From a checkpoint of a small transformer trained on Wikipedia.
Size: 12 layers, width 512, 4 heads of 128, MLP 1344 SwiGLU, vocabulary 8192, 45.8M parameters.
Architecture: RMSNorm before each block, rotary positions.
Training: a variant of Muon for these matrices, 904M tokens, 5894 steps.
Each number is 200 + 30 x the weight over its row's rms, rounded and kept within 0 to 999. Layers, rows and columns count from 0. The size before them is the row's rms in percent of the matrix's.

# q: layer 2 attention query, 512x512, rms 0.0873, rows 0-52, columns 0-63
# k: layer 2 attention key, 512x512, rms 0.0892, rows 0-51, columns 0-63
q0,099,222,169,152,220,158,258,247,200,268,215,180,209,217,183,236,159,187,239,211,198,143,175,173,174,180,227,188,130,222,218,235,179,253,180,183,223,195,224,185,174,152,190,141,129,230,160,213,149,188,208,160,222,210,190,298,240,186,151,196,180,220,221,173,212
k0,096,154,232,213,239,193,208,181,138,118,210,213,228,216,251,233,216,152,142,226,235,186,216,224,207,206,194,238,206,160,174,241,187,238,210,166,186,276,284,191,166,208,149,209,168,175,206,236,235,172,161,192,191,181,223,229,254,172,206,190,188,174,217,178,211
q1,101,157,171,190,198,169,185,152,181,180,181,288,200,168,227,206,254,192,205,168,207,193,219,208,225,226,167,245,179,174,181,172,180,220,259,183,179,205,174,223,251,213,139,197,215,186,227,232,216,184,249,224,193,207,174,178,225,248,207,186,175,188,148,251,187
k1,104,236,179,134,193,220,221,203,191,191,213,235,235,197,188,156,194,206,171,219,210,154,196,158,198,173,188,153,238,184,203,189,139,188,122,194,200,224,271,202,204,250,199,219,204,241,181,162,169,243,197,205,216,203,222,214,216,199,163,198,250,233,243,164,233
q2,090,205,172,270,222,231,227,173,218,241,211,197,179,166,223,154,208,238,227,200,196,173,195,174,241,214,171,198,165,222,179,222,175,187,229,168,135,174,169,197,221,206,203,237,178,227,229,126,180,182,187,188,171,240,152,203,228,199,264,147,245,285,232,188,216
k2,087,197,218,187,157,215,164,181,239,220,204,166,222,187,200,213,227,173,202,237,192,220,163,216,190,174,222,212,228,237,225,205,196,180,192,280,191,206,174,141,157,198,195,222,200,190,158,220,227,208,161,173,148,176,200,145,203,196,191,202,156,201,166,156,180
q3,103,198,189,213,202,152,157,218,184,208,217,234,188,140,149,207,187,194,175,196,150,241,215,179,227,229,198,234,185,220,134,212,165,181,191,254,223,211,195,169,179,195,177,170,163,185,202,172,170,223,231,199,214,197,198,203,201,161,207,143,224,253,211,229,185
k3,097,217,114,224,197,198,186,177,189,199,260,214,184,190,237,193,226,206,217,196,212,199,200,202,251,213,223,245,209,207,244,254,173,195,201,160,226,156,191,201,221,205,191,216,170,162,168,153,170,129,162,204,166,201,232,251,213,111,204,225,201,172,181,213,202
q4,091,246,177,204,223,207,221,200,187,190,212,175,239,187,243,158,170,195,228,214,162,188,233,143,158,160,241,193,190,196,250,251,214,158,201,185,183,94,210,206,189,181,182,214,191,201,193,173,169,174,281,209,181,175,177,268,192,245,221,243,199,269,223,216,277
k4,086,108,220,217,191,137,235,236,147,165,190,230,158,192,189,231,249,188,165,175,201,231,135,200,198,230,205,144,214,182,186,167,243,193,238,210,271,189,218,216,192,231,152,158,184,220,187,208,237,228,214,212,219,233,247,208,213,187,204,240,229,185,162,227,191
q5,094,239,213,204,216,203,256,194,205,203,232,249,264,195,199,229,238,181,173,220,173,200,162,231,108,258,199,179,194,177,195,220,123,264,228,234,128,194,182,216,214,199,224,193,179,245,235,187,160,150,171,237,184,235,207,193,190,227,219,226,178,222,195,175,206
k5,097,240,231,234,181,161,200,221,194,186,234,177,160,213,161,239,188,182,218,197,208,148,154,204,236,184,199,176,207,174,145,174,194,194,200,211,251,197,158,209,156,262,154,242,205,177,183,266,236,149,169,208,213,221,209,189,192,191,249,188,232,203,190,223,186
q6,098,179,166,220,212,185,165,242,198,211,194,187,214,158,171,182,178,214,168,181,215,235,260,140,185,268,194,205,185,173,208,213,202,152,220,203,197,233,197,140,201,157,200,206,160,232,264,167,199,215,246,196,165,210,242,173,185,183,301,165,176,155,179,225,172
k6,098,200,236,199,180,175,220,166,252,175,172,196,244,215,198,242,161,249,190,191,173,214,198,214,180,161,241,214,217,215,163,194,193,273,210,192,217,170,171,197,191,154,209,224,225,243,196,210,170,202,182,237,200,152,105,229,210,215,184,198,213,197,176,190,182
q7,094,190,173,233,223,196,243,221,206,189,172,159,233,222,211,183,219,169,183,189,185,184,182,184,191,175,190,211,223,220,216,154,209,161,235,185,171,206,227,195,207,185,192,220,208,199,190,231,184,188,190,229,172,206,210,221,197,191,212,238,218,198,210,196,230
k7,090,176,133,204,200,253,163,210,172,160,191,171,230,203,196,223,177,197,192,218,172,160,240,222,169,178,244,166,206,142,217,202,155,221,263,227,185,232,182,152,195,162,200,213,203,191,208,233,234,179,212,215,232,235,196,237,221,213,200,209,201,200,151,196,237
q8,094,180,226,212,173,147,195,221,144,186,163,166,194,189,241,256,227,132,128,199,176,166,208,220,180,197,239,157,226,212,192,195,158,266,187,229,144,166,218,253,213,223,162,208,148,225,172,173,219,207,216,191,187,213,210,214,180,185,174,197,191,168,200,136,217
k8,099,193,226,177,215,202,186,187,194,237,214,185,195,202,226,135,169,134,222,193,195,183,219,233,148,231,199,218,180,167,199,177,230,231,228,201,108,227,209,166,218,221,213,205,206,272,235,155,222,246,188,236,200,175,222,157,173,186,202,233,162,234,186,261,200
q9,088,219,168,174,203,237,157,214,190,201,189,237,219,203,252,198,228,205,137,188,199,204,251,229,197,208,241,166,157,174,226,187,256,191,214,180,237,238,190,202,156,204,165,214,187,216,182,149,217,204,185,245,249,192,196,194,209,240,187,221,209,193,240,178,183
k9,096,251,217,198,245,229,217,231,184,206,167,191,196,221,170,179,229,218,170,222,214,239,209,209,177,194,235,183,148,147,156,189,206,207,228,207,215,184,175,176,208,191,172,252,216,175,177,233,211,248,203,187,217,191,177,241,222,232,185,208,170,209,163,144,281
q10,101,176,170,227,183,218,209,175,212,218,200,233,202,142,214,198,214,186,161,214,241,279,201,186,210,253,173,186,187,184,183,195,194,165,243,235,211,224,195,198,208,200,231,185,221,217,191,198,181,206,241,214,189,211,186,156,223,157,207,226,176,169,214,273,185
k10,101,189,248,234,166,241,224,156,202,180,217,189,167,170,192,201,251,219,214,195,159,175,226,191,179,198,189,203,203,197,243,186,204,186,171,210,149,200,210,240,221,162,176,216,153,148,241,170,210,203,169,207,156,210,162,210,194,217,182,215,192,183,185,187,205
q11,096,239,186,130,163,199,219,202,189,165,189,207,171,205,182,159,193,256,222,221,238,194,255,192,211,207,230,175,193,235,194,209,160,208,192,223,233,192,265,194,195,210,215,172,203,200,176,153,186,172,223,193,183,217,167,153,198,195,152,215,222,147,172,177,143
k11,096,238,208,166,280,207,243,209,183,218,190,192,224,258,195,218,206,241,200,222,155,238,186,244,230,185,171,177,224,181,156,206,198,235,149,218,174,167,216,176,208,164,173,145,208,217,258,191,148,246,151,236,230,143,226,279,203,206,194,205,241,221,177,211,219
q12,097,215,117,226,185,241,221,212,159,141,231,226,238,230,190,184,172,173,188,113,208,204,200,151,171,213,109,217,209,154,248,228,211,212,168,182,199,201,173,143,182,204,163,202,235,177,228,172,180,256,215,251,202,169,204,190,163,186,149,215,202,212,220,175,178
k12,098,203,224,182,178,158,197,160,203,224,210,229,209,185,179,228,201,206,205,204,204,174,194,207,194,171,220,201,202,272,137,198,161,154,192,173,210,194,200,239,274,224,165,197,196,266,194,169,252,185,198,201,206,184,169,207,219,228,240,196,189,168,196,137,200
q13,103,149,135,277,228,209,239,166,242,202,213,209,187,248,188,187,186,205,226,148,251,171,217,188,188,215,224,213,204,179,215,215,188,119,189,208,223,218,291,165,192,172,201,225,146,234,214,206,114,186,186,163,264,230,195,150,214,220,183,174,140,230,234,209,231
k13,110,264,229,180,174,212,213,183,223,227,188,167,186,197,238,161,170,177,211,160,187,221,180,181,197,191,185,225,177,247,169,186,199,166,180,152,207,183,206,133,214,183,202,222,186,202,206,235,244,254,206,187,235,236,239,200,208,150,229,278,218,231,262,152,221
q14,091,198,183,215,162,187,196,187,200,255,192,161,180,215,208,151,237,208,171,193,247,208,245,226,183,245,166,257,207,181,245,217,254,182,199,217,202,144,131,221,195,228,191,200,130,228,257,163,230,215,190,178,217,169,226,171,216,190,239,218,265,195,162,199,194
k14,098,191,174,146,186,220,177,190,164,139,236,205,184,221,141,197,152,130,166,205,225,175,164,175,233,156,173,200,243,211,235,244,187,241,222,157,249,170,192,235,178,231,195,203,219,154,147,224,197,177,175,173,200,157,246,220,186,167,170,199,203,203,237,192,170
q15,096,189,207,213,176,161,238,148,220,196,205,202,171,183,215,239,187,232,155,134,168,178,207,166,204,175,228,177,272,182,173,194,196,181,197,156,228,160,185,226,197,237,226,165,152,259,206,201,161,232,201,240,178,216,189,227,209,238,204,189,198,229,171,221,203
k15,096,219,164,172,186,204,178,227,228,191,205,189,173,206,190,162,204,199,230,219,195,157,195,203,229,210,238,220,196,242,159,195,252,213,240,171,200,229,167,186,169,203,194,224,201,195,162,199,222,226,219,160,186,275,164,224,194,145,220,223,180,226,213,157,212
q16,098,189,208,216,187,163,262,191,157,204,145,194,216,160,188,234,131,163,254,242,205,166,179,237,143,238,194,181,182,174,163,241,213,242,193,200,190,214,172,224,228,198,174,231,231,194,207,203,198,172,234,213,195,146,201,228,169,212,225,169,191,209,219,213,190
k16,099,171,214,213,229,205,225,194,150,207,193,147,194,214,162,180,152,216,143,165,210,175,176,195,235,213,189,194,255,167,258,233,209,188,157,225,195,183,188,192,185,241,182,229,168,222,230,182,159,235,190,199,177,227,204,182,177,187,201,198,271,255,206,211,206
q17,098,212,192,237,223,190,181,145,189,186,220,256,172,165,234,183,132,221,212,159,195,180,178,153,202,143,202,179,249,235,205,212,178,186,194,198,201,198,250,153,231,238,196,176,204,167,192,208,193,230,152,226,249,162,169,197,218,172,221,162,156,205,183,134,178
k17,105,225,221,224,230,187,225,214,189,204,244,257,189,163,185,214,172,246,183,157,165,208,198,229,154,137,191,175,167,181,240,206,231,152,225,205,187,126,246,169,208,235,230,235,222,227,196,257,225,189,201,151,228,232,203,256,229,190,223,203,195,205,216,162,160
q18,092,256,239,175,188,176,195,212,225,145,199,215,243,191,199,201,232,222,178,196,204,211,220,215,233,163,245,169,149,226,214,162,213,204,183,200,193,215,236,205,238,178,270,194,259,217,218,197,202,211,248,198,155,223,267,190,214,168,194,198,214,209,216,227,199
k18,093,193,160,262,244,164,206,173,231,195,244,219,164,226,171,193,206,208,195,203,178,198,255,159,188,187,198,187,205,190,220,216,208,149,166,210,178,242,116,250,160,209,196,161,179,209,165,186,195,231,169,201,200,195,192,251,226,183,216,208,268,194,174,198,151
q19,099,219,169,255,246,212,213,137,161,237,272,232,216,204,196,215,231,233,190,208,184,211,205,201,158,175,180,204,165,245,186,241,164,240,202,208,204,207,179,229,183,246,200,182,183,212,262,205,195,184,237,216,220,269,234,210,184,167,246,225,210,148,212,178,172
k19,105,183,183,192,188,186,261,209,202,205,201,250,198,208,175,242,220,163,225,205,261,220,168,241,174,206,217,217,209,186,225,242,245,196,205,165,178,213,190,229,194,247,184,193,199,215,185,202,210,230,163,194,234,223,231,183,257,129,175,229,229,298,243,251,246
q20,110,175,195,159,161,241,187,176,144,232,213,155,142,233,223,170,187,208,176,183,154,166,213,215,150,177,167,192,177,238,177,232,213,229,212,234,180,221,195,200,193,237,181,147,215,179,191,168,208,200,189,231,204,223,190,200,180,185,226,186,205,214,243,201,203
k20,105,204,220,214,168,187,205,255,204,280,215,181,183,197,163,171,257,227,189,208,188,238,178,204,162,163,167,207,238,140,202,202,225,213,142,215,174,247,245,220,187,197,214,180,257,172,207,231,215,187,191,158,191,251,199,201,235,190,180,250,208,219,167,236,212
q21,102,221,164,194,248,205,174,241,154,240,204,183,221,195,205,233,160,166,201,227,218,203,218,156,182,195,175,175,195,258,192,147,174,213,197,210,171,232,195,221,135,224,189,213,162,222,184,203,199,193,257,183,167,181,216,175,224,189,215,143,211,204,167,247,223
k21,103,186,195,199,145,232,228,189,231,231,206,161,231,201,185,153,261,229,255,188,185,138,201,249,209,163,218,185,207,157,251,202,258,240,164,198,240,255,186,190,266,173,158,234,220,202,211,193,215,207,153,240,158,169,209,218,168,210,217,142,203,168,207,185,212
q22,107,191,174,174,252,191,220,205,229,159,239,218,203,217,205,204,215,173,176,176,148,147,217,144,183,219,238,220,196,239,176,223,215,143,178,232,204,203,168,219,238,225,236,223,196,226,211,205,129,146,199,253,158,226,221,222,188,192,208,232,262,179,192,160,212
k22,101,213,189,215,198,144,242,218,135,217,99,176,174,210,161,244,172,181,179,205,166,244,246,242,159,205,165,228,242,181,191,175,181,163,226,199,193,159,229,172,149,183,180,232,211,219,150,220,222,257,234,202,222,186,187,190,192,182,174,119,201,201,215,176,199
q23,102,223,217,160,204,185,232,228,195,239,223,174,227,241,241,247,216,211,236,162,180,174,209,173,181,204,223,167,245,223,249,194,189,193,160,164,190,207,208,178,208,184,232,214,263,135,253,123,207,191,159,168,167,198,182,175,209,141,214,232,212,240,210,224,200
k23,108,150,212,258,156,188,219,136,197,165,215,177,204,195,223,236,175,220,185,166,220,229,204,220,194,185,239,226,212,189,227,196,157,153,250,191,206,208,213,237,173,159,208,192,211,239,163,267,175,193,243,283,234,201,253,245,212,198,177,222,157,119,184,259,222
q24,104,148,243,247,145,164,205,166,241,223,208,201,198,196,199,213,175,179,183,174,198,239,194,185,218,187,181,183,176,215,197,167,185,193,186,182,241,199,201,254,218,194,155,196,236,190,150,220,247,217,171,200,211,191,238,224,151,182,183,178,232,164,201,237,207
k24,107,206,194,185,183,210,216,222,225,196,236,171,203,177,234,238,222,214,177,194,178,261,212,177,212,192,169,174,249,209,129,257,181,202,186,182,108,239,186,175,201,201,219,187,193,199,190,218,158,167,191,176,232,245,175,180,181,206,247,181,202,194,238,162,249
q25,112,189,191,203,241,215,222,226,190,259,181,178,152,230,211,216,227,160,234,206,181,202,249,238,175,204,169,172,179,138,213,180,209,224,202,219,192,122,220,186,207,200,233,233,211,219,220,192,195,211,279,175,216,189,207,173,252,237,200,300,233,213,175,161,229
k25,108,178,201,171,197,199,183,160,188,136,179,238,224,149,232,197,213,182,232,152,200,87,233,203,227,224,209,203,192,224,181,159,185,188,208,156,177,204,221,178,206,229,208,224,160,243,147,220,212,161,197,185,189,204,189,218,176,144,200,108,144,238,188,163,224
q26,099,180,156,233,239,164,195,175,223,146,244,191,249,212,203,207,196,224,197,211,238,200,137,159,168,216,204,184,259,265,203,202,236,199,212,237,185,225,246,236,226,182,179,176,205,212,167,243,161,194,198,202,217,178,190,188,164,240,150,170,151,224,203,198,262
k26,106,169,186,237,192,196,184,196,201,194,198,164,160,248,164,176,255,214,199,202,187,164,156,232,182,210,167,222,189,259,188,177,207,157,221,238,168,199,207,173,188,222,252,190,205,180,207,210,174,208,227,189,210,171,165,254,178,209,173,188,126,224,171,210,184
q27,105,154,190,180,188,180,212,188,235,184,240,136,212,148,265,171,206,215,200,163,196,188,203,151,149,174,178,179,239,201,198,222,206,178,219,176,226,176,197,237,195,198,269,206,235,171,239,181,201,160,207,188,202,226,219,225,192,242,193,166,238,175,183,206,190
k27,104,208,155,218,195,269,262,153,226,197,150,204,174,239,248,213,197,192,211,215,167,180,194,199,212,208,204,228,205,209,176,219,189,207,192,272,146,157,229,144,244,195,166,232,223,212,168,235,190,246,209,144,224,180,214,242,186,219,157,224,142,227,158,180,259
q28,103,166,212,151,211,183,228,215,153,175,264,223,160,197,182,204,168,218,180,116,241,207,142,170,211,210,229,223,242,146,192,202,178,207,227,228,186,196,196,210,202,201,228,187,232,197,197,197,198,124,207,196,245,203,197,238,216,256,220,196,209,218,187,108,162
k28,100,224,200,224,245,181,189,239,228,199,204,208,243,222,199,186,191,227,202,247,192,192,182,261,218,203,232,215,236,218,155,231,157,205,208,193,188,156,200,230,192,219,212,247,162,212,213,159,246,176,225,229,187,189,240,201,158,239,184,198,227,152,231,165,257
q29,109,176,220,205,169,191,226,210,224,157,182,224,296,246,203,243,217,176,165,212,211,261,214,246,158,235,182,186,169,207,159,221,175,205,184,216,207,210,190,154,176,234,214,224,194,190,196,175,238,196,239,193,199,163,152,221,277,161,195,194,207,208,198,205,189
k29,109,230,218,199,225,224,234,247,279,183,200,191,189,177,229,219,182,162,192,193,167,206,203,209,217,196,205,182,177,193,180,218,182,212,201,180,178,222,139,187,196,242,148,191,199,210,171,195,197,176,167,222,170,178,130,197,185,228,199,242,169,207,204,233,192
q30,115,208,200,207,147,212,211,228,180,203,208,196,229,164,204,173,228,221,211,247,179,182,185,162,217,186,254,220,235,207,178,185,188,175,261,188,200,201,187,218,144,183,211,202,172,210,234,168,215,172,225,222,213,193,205,225,163,164,177,239,249,206,235,178,192
k30,116,224,228,163,187,177,202,170,238,155,203,240,200,156,197,220,224,219,262,162,185,165,224,164,223,200,155,222,114,222,209,247,209,225,176,258,175,188,206,179,252,200,242,224,208,177,159,204,192,207,188,177,221,158,226,264,159,257,176,239,185,180,235,248,181
q31,106,255,200,234,204,206,236,263,187,219,190,185,198,171,165,177,226,218,252,226,194,183,174,249,177,152,200,178,178,234,204,168,212,220,209,219,256,220,154,220,167,190,230,193,164,215,215,173,180,182,252,196,153,215,159,178,235,218,210,186,234,169,228,187,217
k31,108,216,188,178,217,233,169,158,182,148,265,177,262,201,218,183,182,215,221,196,257,235,166,189,244,222,237,250,201,187,156,156,188,238,208,181,203,181,236,183,216,205,194,170,208,221,227,169,173,190,174,229,223,279,199,168,177,141,263,196,209,232,153,207,267
q32,108,194,194,160,180,185,169,238,212,218,205,244,228,233,234,187,218,200,188,195,211,206,254,201,277,200,160,124,181,210,161,249,279,207,208,239,173,237,205,215,220,193,189,215,215,233,157,183,212,228,228,146,244,173,180,174,204,203,155,192,221,157,174,200,257
k32,107,242,205,189,172,212,204,215,184,207,212,187,205,160,216,177,212,184,216,228,177,216,205,141,216,173,209,173,250,191,186,163,225,217,191,193,203,225,146,196,167,209,194,162,171,193,180,180,225,207,191,252,168,160,216,248,227,177,214,217,186,186,154,258,195
q33,107,239,250,186,154,249,208,222,181,207,131,176,214,160,162,137,209,200,251,130,192,165,170,147,181,192,154,217,187,191,188,226,187,190,220,171,179,190,245,181,270,171,176,193,236,207,195,207,200,193,205,179,169,183,179,160,183,258,181,178,243,146,147,166,99
k33,111,249,210,214,184,217,195,171,251,220,230,201,191,240,198,221,147,178,229,189,229,234,158,176,187,152,181,192,233,230,163,172,264,174,176,147,189,196,197,168,230,185,189,211,182,220,194,165,218,232,224,206,247,193,231,229,194,186,248,204,173,213,214,154,122
q34,111,161,140,230,181,215,186,215,187,221,171,224,221,250,199,208,163,190,197,203,175,238,239,169,166,184,169,214,284,196,212,206,216,210,190,215,227,205,174,188,199,174,185,188,205,168,236,131,241,230,191,196,212,176,158,254,199,259,221,239,189,171,214,180,183
k34,109,243,232,203,203,182,220,247,201,190,195,196,250,192,207,216,245,204,202,225,242,191,179,232,169,193,146,179,246,197,214,211,154,157,229,226,197,195,190,207,246,181,179,181,168,200,210,174,206,211,200,211,231,230,236,220,234,254,190,215,192,186,193,193,223
q35,110,194,244,181,224,246,137,196,286,245,189,190,291,194,174,196,184,177,195,214,210,236,193,165,209,199,143,227,186,151,216,216,177,211,217,231,160,191,207,237,172,223,254,209,233,147,166,215,238,215,181,207,167,125,214,163,201,217,225,197,160,241,184,180,246
k35,111,233,176,220,191,211,238,185,168,194,145,185,229,213,210,137,158,178,195,155,192,181,180,155,152,251,218,164,226,218,176,233,173,266,205,180,189,236,216,249,206,206,208,172,196,189,222,224,234,164,198,148,146,167,216,222,170,241,221,164,256,180,185,219,238
q36,106,213,173,196,210,199,146,197,218,217,203,178,207,188,198,264,190,213,266,221,226,134,247,221,195,161,171,246,182,201,202,193,180,142,212,242,178,240,195,220,209,190,172,189,147,213,195,156,187,139,154,223,239,136,202,217,209,171,232,231,183,170,237,174,224
k36,110,191,230,170,177,208,224,234,166,191,160,182,227,208,197,225,202,211,176,112,194,165,169,233,249,181,208,147,107,229,186,196,188,213,175,185,193,182,181,218,256,195,212,173,211,214,153,162,184,182,183,180,245,199,170,244,214,176,254,160,240,240,245,212,189
q37,112,196,165,219,226,233,226,199,194,210,225,135,190,220,202,201,203,188,178,185,222,200,218,222,153,248,165,174,170,181,214,207,212,182,169,254,241,159,169,232,225,220,205,194,211,181,229,201,178,189,159,168,235,178,159,201,187,198,215,247,232,213,217,249,185
k37,113,203,190,284,225,161,152,241,225,169,143,189,228,188,154,224,169,211,177,204,180,237,202,186,220,115,149,198,216,208,203,194,277,125,161,222,141,179,185,221,187,156,249,149,193,192,204,195,219,175,208,151,172,151,174,165,184,172,197,224,202,183,198,182,191
q38,111,224,233,231,223,175,223,159,214,207,164,218,149,182,181,190,224,182,181,184,241,193,175,214,213,226,238,157,225,233,151,195,199,208,206,153,199,204,163,183,160,159,230,234,190,201,208,133,192,194,224,178,252,201,196,174,153,223,214,161,182,193,212,139,217
k38,111,227,203,234,271,173,219,244,176,178,162,181,244,194,236,180,173,163,208,170,204,229,183,234,198,223,191,229,270,183,195,192,159,221,134,237,259,181,254,217,184,196,162,202,178,189,163,244,208,204,197,229,192,186,192,229,203,146,241,267,130,143,211,191,246
q39,108,201,212,212,228,197,233,220,223,221,226,203,249,165,168,154,215,194,182,228,203,163,202,230,160,211,184,259,243,219,159,211,143,220,250,234,215,223,208,181,202,171,189,180,191,232,225,241,197,191,170,213,254,172,221,161,199,238,160,189,235,179,184,190,193
k39,108,166,215,188,167,246,175,175,226,222,129,172,183,200,174,180,197,159,193,188,197,182,243,198,219,198,87,190,158,206,178,194,227,126,172,169,217,174,185,228,208,209,176,182,189,264,170,169,192,229,179,211,174,168,143,235,144,187,164,229,200,244,249,192,189
q40,108,182,175,187,173,234,208,206,214,233,209,197,200,228,190,170,216,200,212,237,152,211,189,223,189,182,198,198,164,222,215,214,177,204,159,216,260,198,160,176,229,211,179,254,179,192,228,159,174,240,191,191,197,181,165,142,234,245,205,209,183,195,215,167,195
k40,107,170,197,216,157,229,164,173,221,192,200,222,189,176,225,234,174,177,246,214,190,211,224,202,168,228,168,243,204,190,223,240,192,215,154,193,159,217,166,227,199,199,176,230,160,214,222,216,220,228,186,232,211,205,233,167,195,156,182,211,223,183,180,166,248
q41,110,192,231,173,191,196,184,177,185,242,179,168,174,203,209,187,195,151,221,169,181,198,154,190,206,210,199,223,160,253,236,218,287,210,198,156,228,260,191,181,214,203,213,207,203,207,172,246,233,216,161,200,266,169,220,223,190,217,216,167,244,174,204,187,180
k41,110,166,167,224,182,221,255,134,241,191,200,219,234,233,150,215,193,258,174,135,164,227,214,181,164,246,172,223,215,237,219,213,178,199,245,217,177,177,183,229,172,188,212,224,188,218,196,241,202,276,209,197,169,162,214,186,212,179,255,235,216,212,188,207,227
q42,109,162,211,190,157,224,219,225,210,153,230,159,200,199,178,197,172,164,197,166,175,206,183,233,207,225,255,245,237,210,185,196,199,213,226,228,186,223,206,212,193,178,182,234,198,186,199,215,181,236,183,210,276,206,144,159,194,237,201,229,171,200,173,142,197
k42,104,231,224,164,199,233,200,172,220,201,219,198,181,184,261,212,208,230,235,170,160,248,208,173,224,200,199,204,207,136,199,132,195,164,211,147,176,168,242,147,219,227,197,203,193,175,170,219,232,200,161,195,212,199,209,179,235,164,161,147,190,220,215,202,112
q43,110,193,176,233,191,187,208,175,165,200,247,147,222,187,213,239,174,219,246,219,197,146,177,212,231,169,201,188,251,119,230,216,202,227,219,280,211,194,196,244,174,222,213,151,239,217,244,163,217,192,194,161,212,229,245,185,223,243,165,220,178,178,214,202,174
k43,107,172,206,190,226,211,245,182,213,162,248,229,249,212,220,174,186,223,215,198,222,246,217,182,192,226,246,185,235,194,180,215,176,244,178,202,131,185,232,247,211,200,243,251,184,220,201,275,240,223,220,188,153,200,193,159,184,172,233,228,182,190,194,191,245
q44,108,199,244,208,255,211,251,200,218,245,178,199,258,167,258,185,211,206,196,258,231,199,175,201,210,204,262,203,219,205,213,201,292,176,202,235,230,201,156,230,229,199,177,185,160,244,181,252,278,211,172,172,136,171,162,205,188,257,185,241,160,179,231,193,186
k44,109,303,181,168,195,183,218,209,215,168,181,238,172,199,190,173,234,180,162,196,173,215,185,185,170,191,183,193,233,167,192,170,174,199,220,200,145,159,200,165,184,185,236,249,229,208,187,186,162,137,162,160,210,226,184,178,218,178,225,209,158,176,168,241,205
q45,108,195,182,204,180,235,184,199,210,200,148,129,154,221,246,197,242,240,167,166,222,253,230,221,210,154,191,224,199,217,222,250,202,219,182,167,202,198,221,196,162,178,259,191,200,211,234,190,219,201,165,177,185,259,200,217,201,231,190,255,194,254,134,186,151
k45,106,180,236,239,242,199,212,152,204,178,150,217,256,186,201,265,148,246,221,212,196,191,180,209,190,208,201,91,218,192,206,201,198,240,190,166,176,166,258,221,271,246,171,194,165,190,161,165,242,153,231,178,157,180,210,224,206,199,213,244,203,221,208,228,204
q46,106,197,195,179,214,171,207,223,200,234,204,190,204,220,222,189,193,222,222,176,258,218,181,198,194,181,178,193,228,226,272,198,212,125,233,186,204,264,189,201,255,200,220,221,112,203,270,216,244,213,211,221,209,232,147,184,185,183,215,210,181,189,227,220,213
k46,109,216,251,190,142,192,183,235,206,172,214,158,164,135,126,212,179,165,202,195,219,179,172,186,192,190,198,239,172,244,139,231,179,193,189,172,188,192,225,200,176,130,145,143,196,223,210,132,248,209,226,181,192,199,221,239,211,150,169,258,217,224,197,225,140
q47,108,190,191,172,214,173,218,217,209,200,176,234,218,244,171,219,193,232,202,218,234,208,231,177,210,181,254,189,221,180,180,173,221,173,249,163,202,183,186,175,202,231,205,180,175,207,188,188,176,174,198,250,223,162,204,206,280,217,195,195,245,191,169,235,173
k47,108,238,209,236,228,241,223,207,164,262,199,256,197,208,214,233,180,138,266,202,229,131,202,181,122,204,188,168,180,181,225,181,165,196,198,154,195,214,177,231,199,238,206,221,191,222,219,160,172,148,187,153,196,222,178,268,210,194,145,194,237,178,178,133,202
q48,110,179,177,205,224,214,210,182,164,183,180,204,209,240,172,239,175,221,167,209,207,177,171,196,202,204,187,173,199,207,180,207,184,187,196,235,139,135,171,231,227,163,119,254,203,195,169,261,186,270,228,176,221,191,179,194,179,236,183,166,193,222,208,261,226
k48,107,237,291,240,163,214,188,229,228,222,190,240,233,172,230,160,233,223,180,250,168,245,213,203,189,178,220,193,216,246,153,191,235,182,200,238,219,165,185,173,158,274,223,194,179,184,216,197,184,248,206,210,177,205,176,176,205,185,162,180,228,157,198,214,175
q49,109,193,229,159,192,211,189,215,236,140,222,195,255,237,246,163,177,211,171,224,211,243,224,216,235,161,165,258,206,256,179,224,233,238,183,184,146,197,214,214,209,258,168,163,185,254,162,210,156,160,224,232,205,232,146,154,159,204,230,201,238,175,218,230,183
k49,108,131,236,169,184,133,233,214,171,230,191,153,196,207,181,187,223,167,232,225,189,201,252,185,238,219,254,199,197,171,181,236,198,177,205,193,262,208,166,151,253,206,171,257,230,207,184,205,180,181,180,199,203,201,212,164,208,173,154,130,234,176,178,168,226
q50,111,233,205,118,170,231,231,161,208,198,147,237,187,224,168,230,221,162,237,230,207,172,175,236,210,231,165,190,141,220,222,176,218,254,166,216,222,249,173,216,208,247,213,214,190,257,190,213,199,213,235,242,192,268,214,231,165,184,220,220,204,219,189,197,167
k50,109,201,141,229,222,226,161,219,130,203,233,196,205,217,177,203,174,270,233,157,171,158,156,195,209,170,237,148,202,168,216,201,229,175,224,149,211,197,221,224,163,168,225,189,272,179,221,160,205,232,202,190,156,198,184,163,248,195,200,213,145,154,237,178,231
q51,105,227,198,167,226,189,225,190,200,139,206,142,239,206,184,232,222,203,201,178,236,156,178,128,214,188,168,191,192,210,225,185,243,160,198,217,250,182,193,198,210,161,256,159,231,176,199,256,192,200,257,180,183,149,144,203,220,218,198,175,159,193,229,109,233
k51,099,191,165,215,194,229,148,165,242,225,200,234,189,168,229,189,205,177,188,215,225,240,149,211,180,177,172,191,202,212,182,174,264,194,214,241,190,232,227,189,213,195,212,201,204,228,140,214,158,199,226,196,220,182,234,145,225,215,162,213,224,211,209,189,211
q52,111,145,210,191,201,168,241,193,234,201,168,155,156,208,210,185,250,207,201,222,213,144,214,201,151,214,187,216,197,186,194,252,173,209,251,135,232,205,176,227,199,219,156,197,214,170,215,167,169,216,181,189,176,183,212,235,182,169,209,227,178,228,216,185,154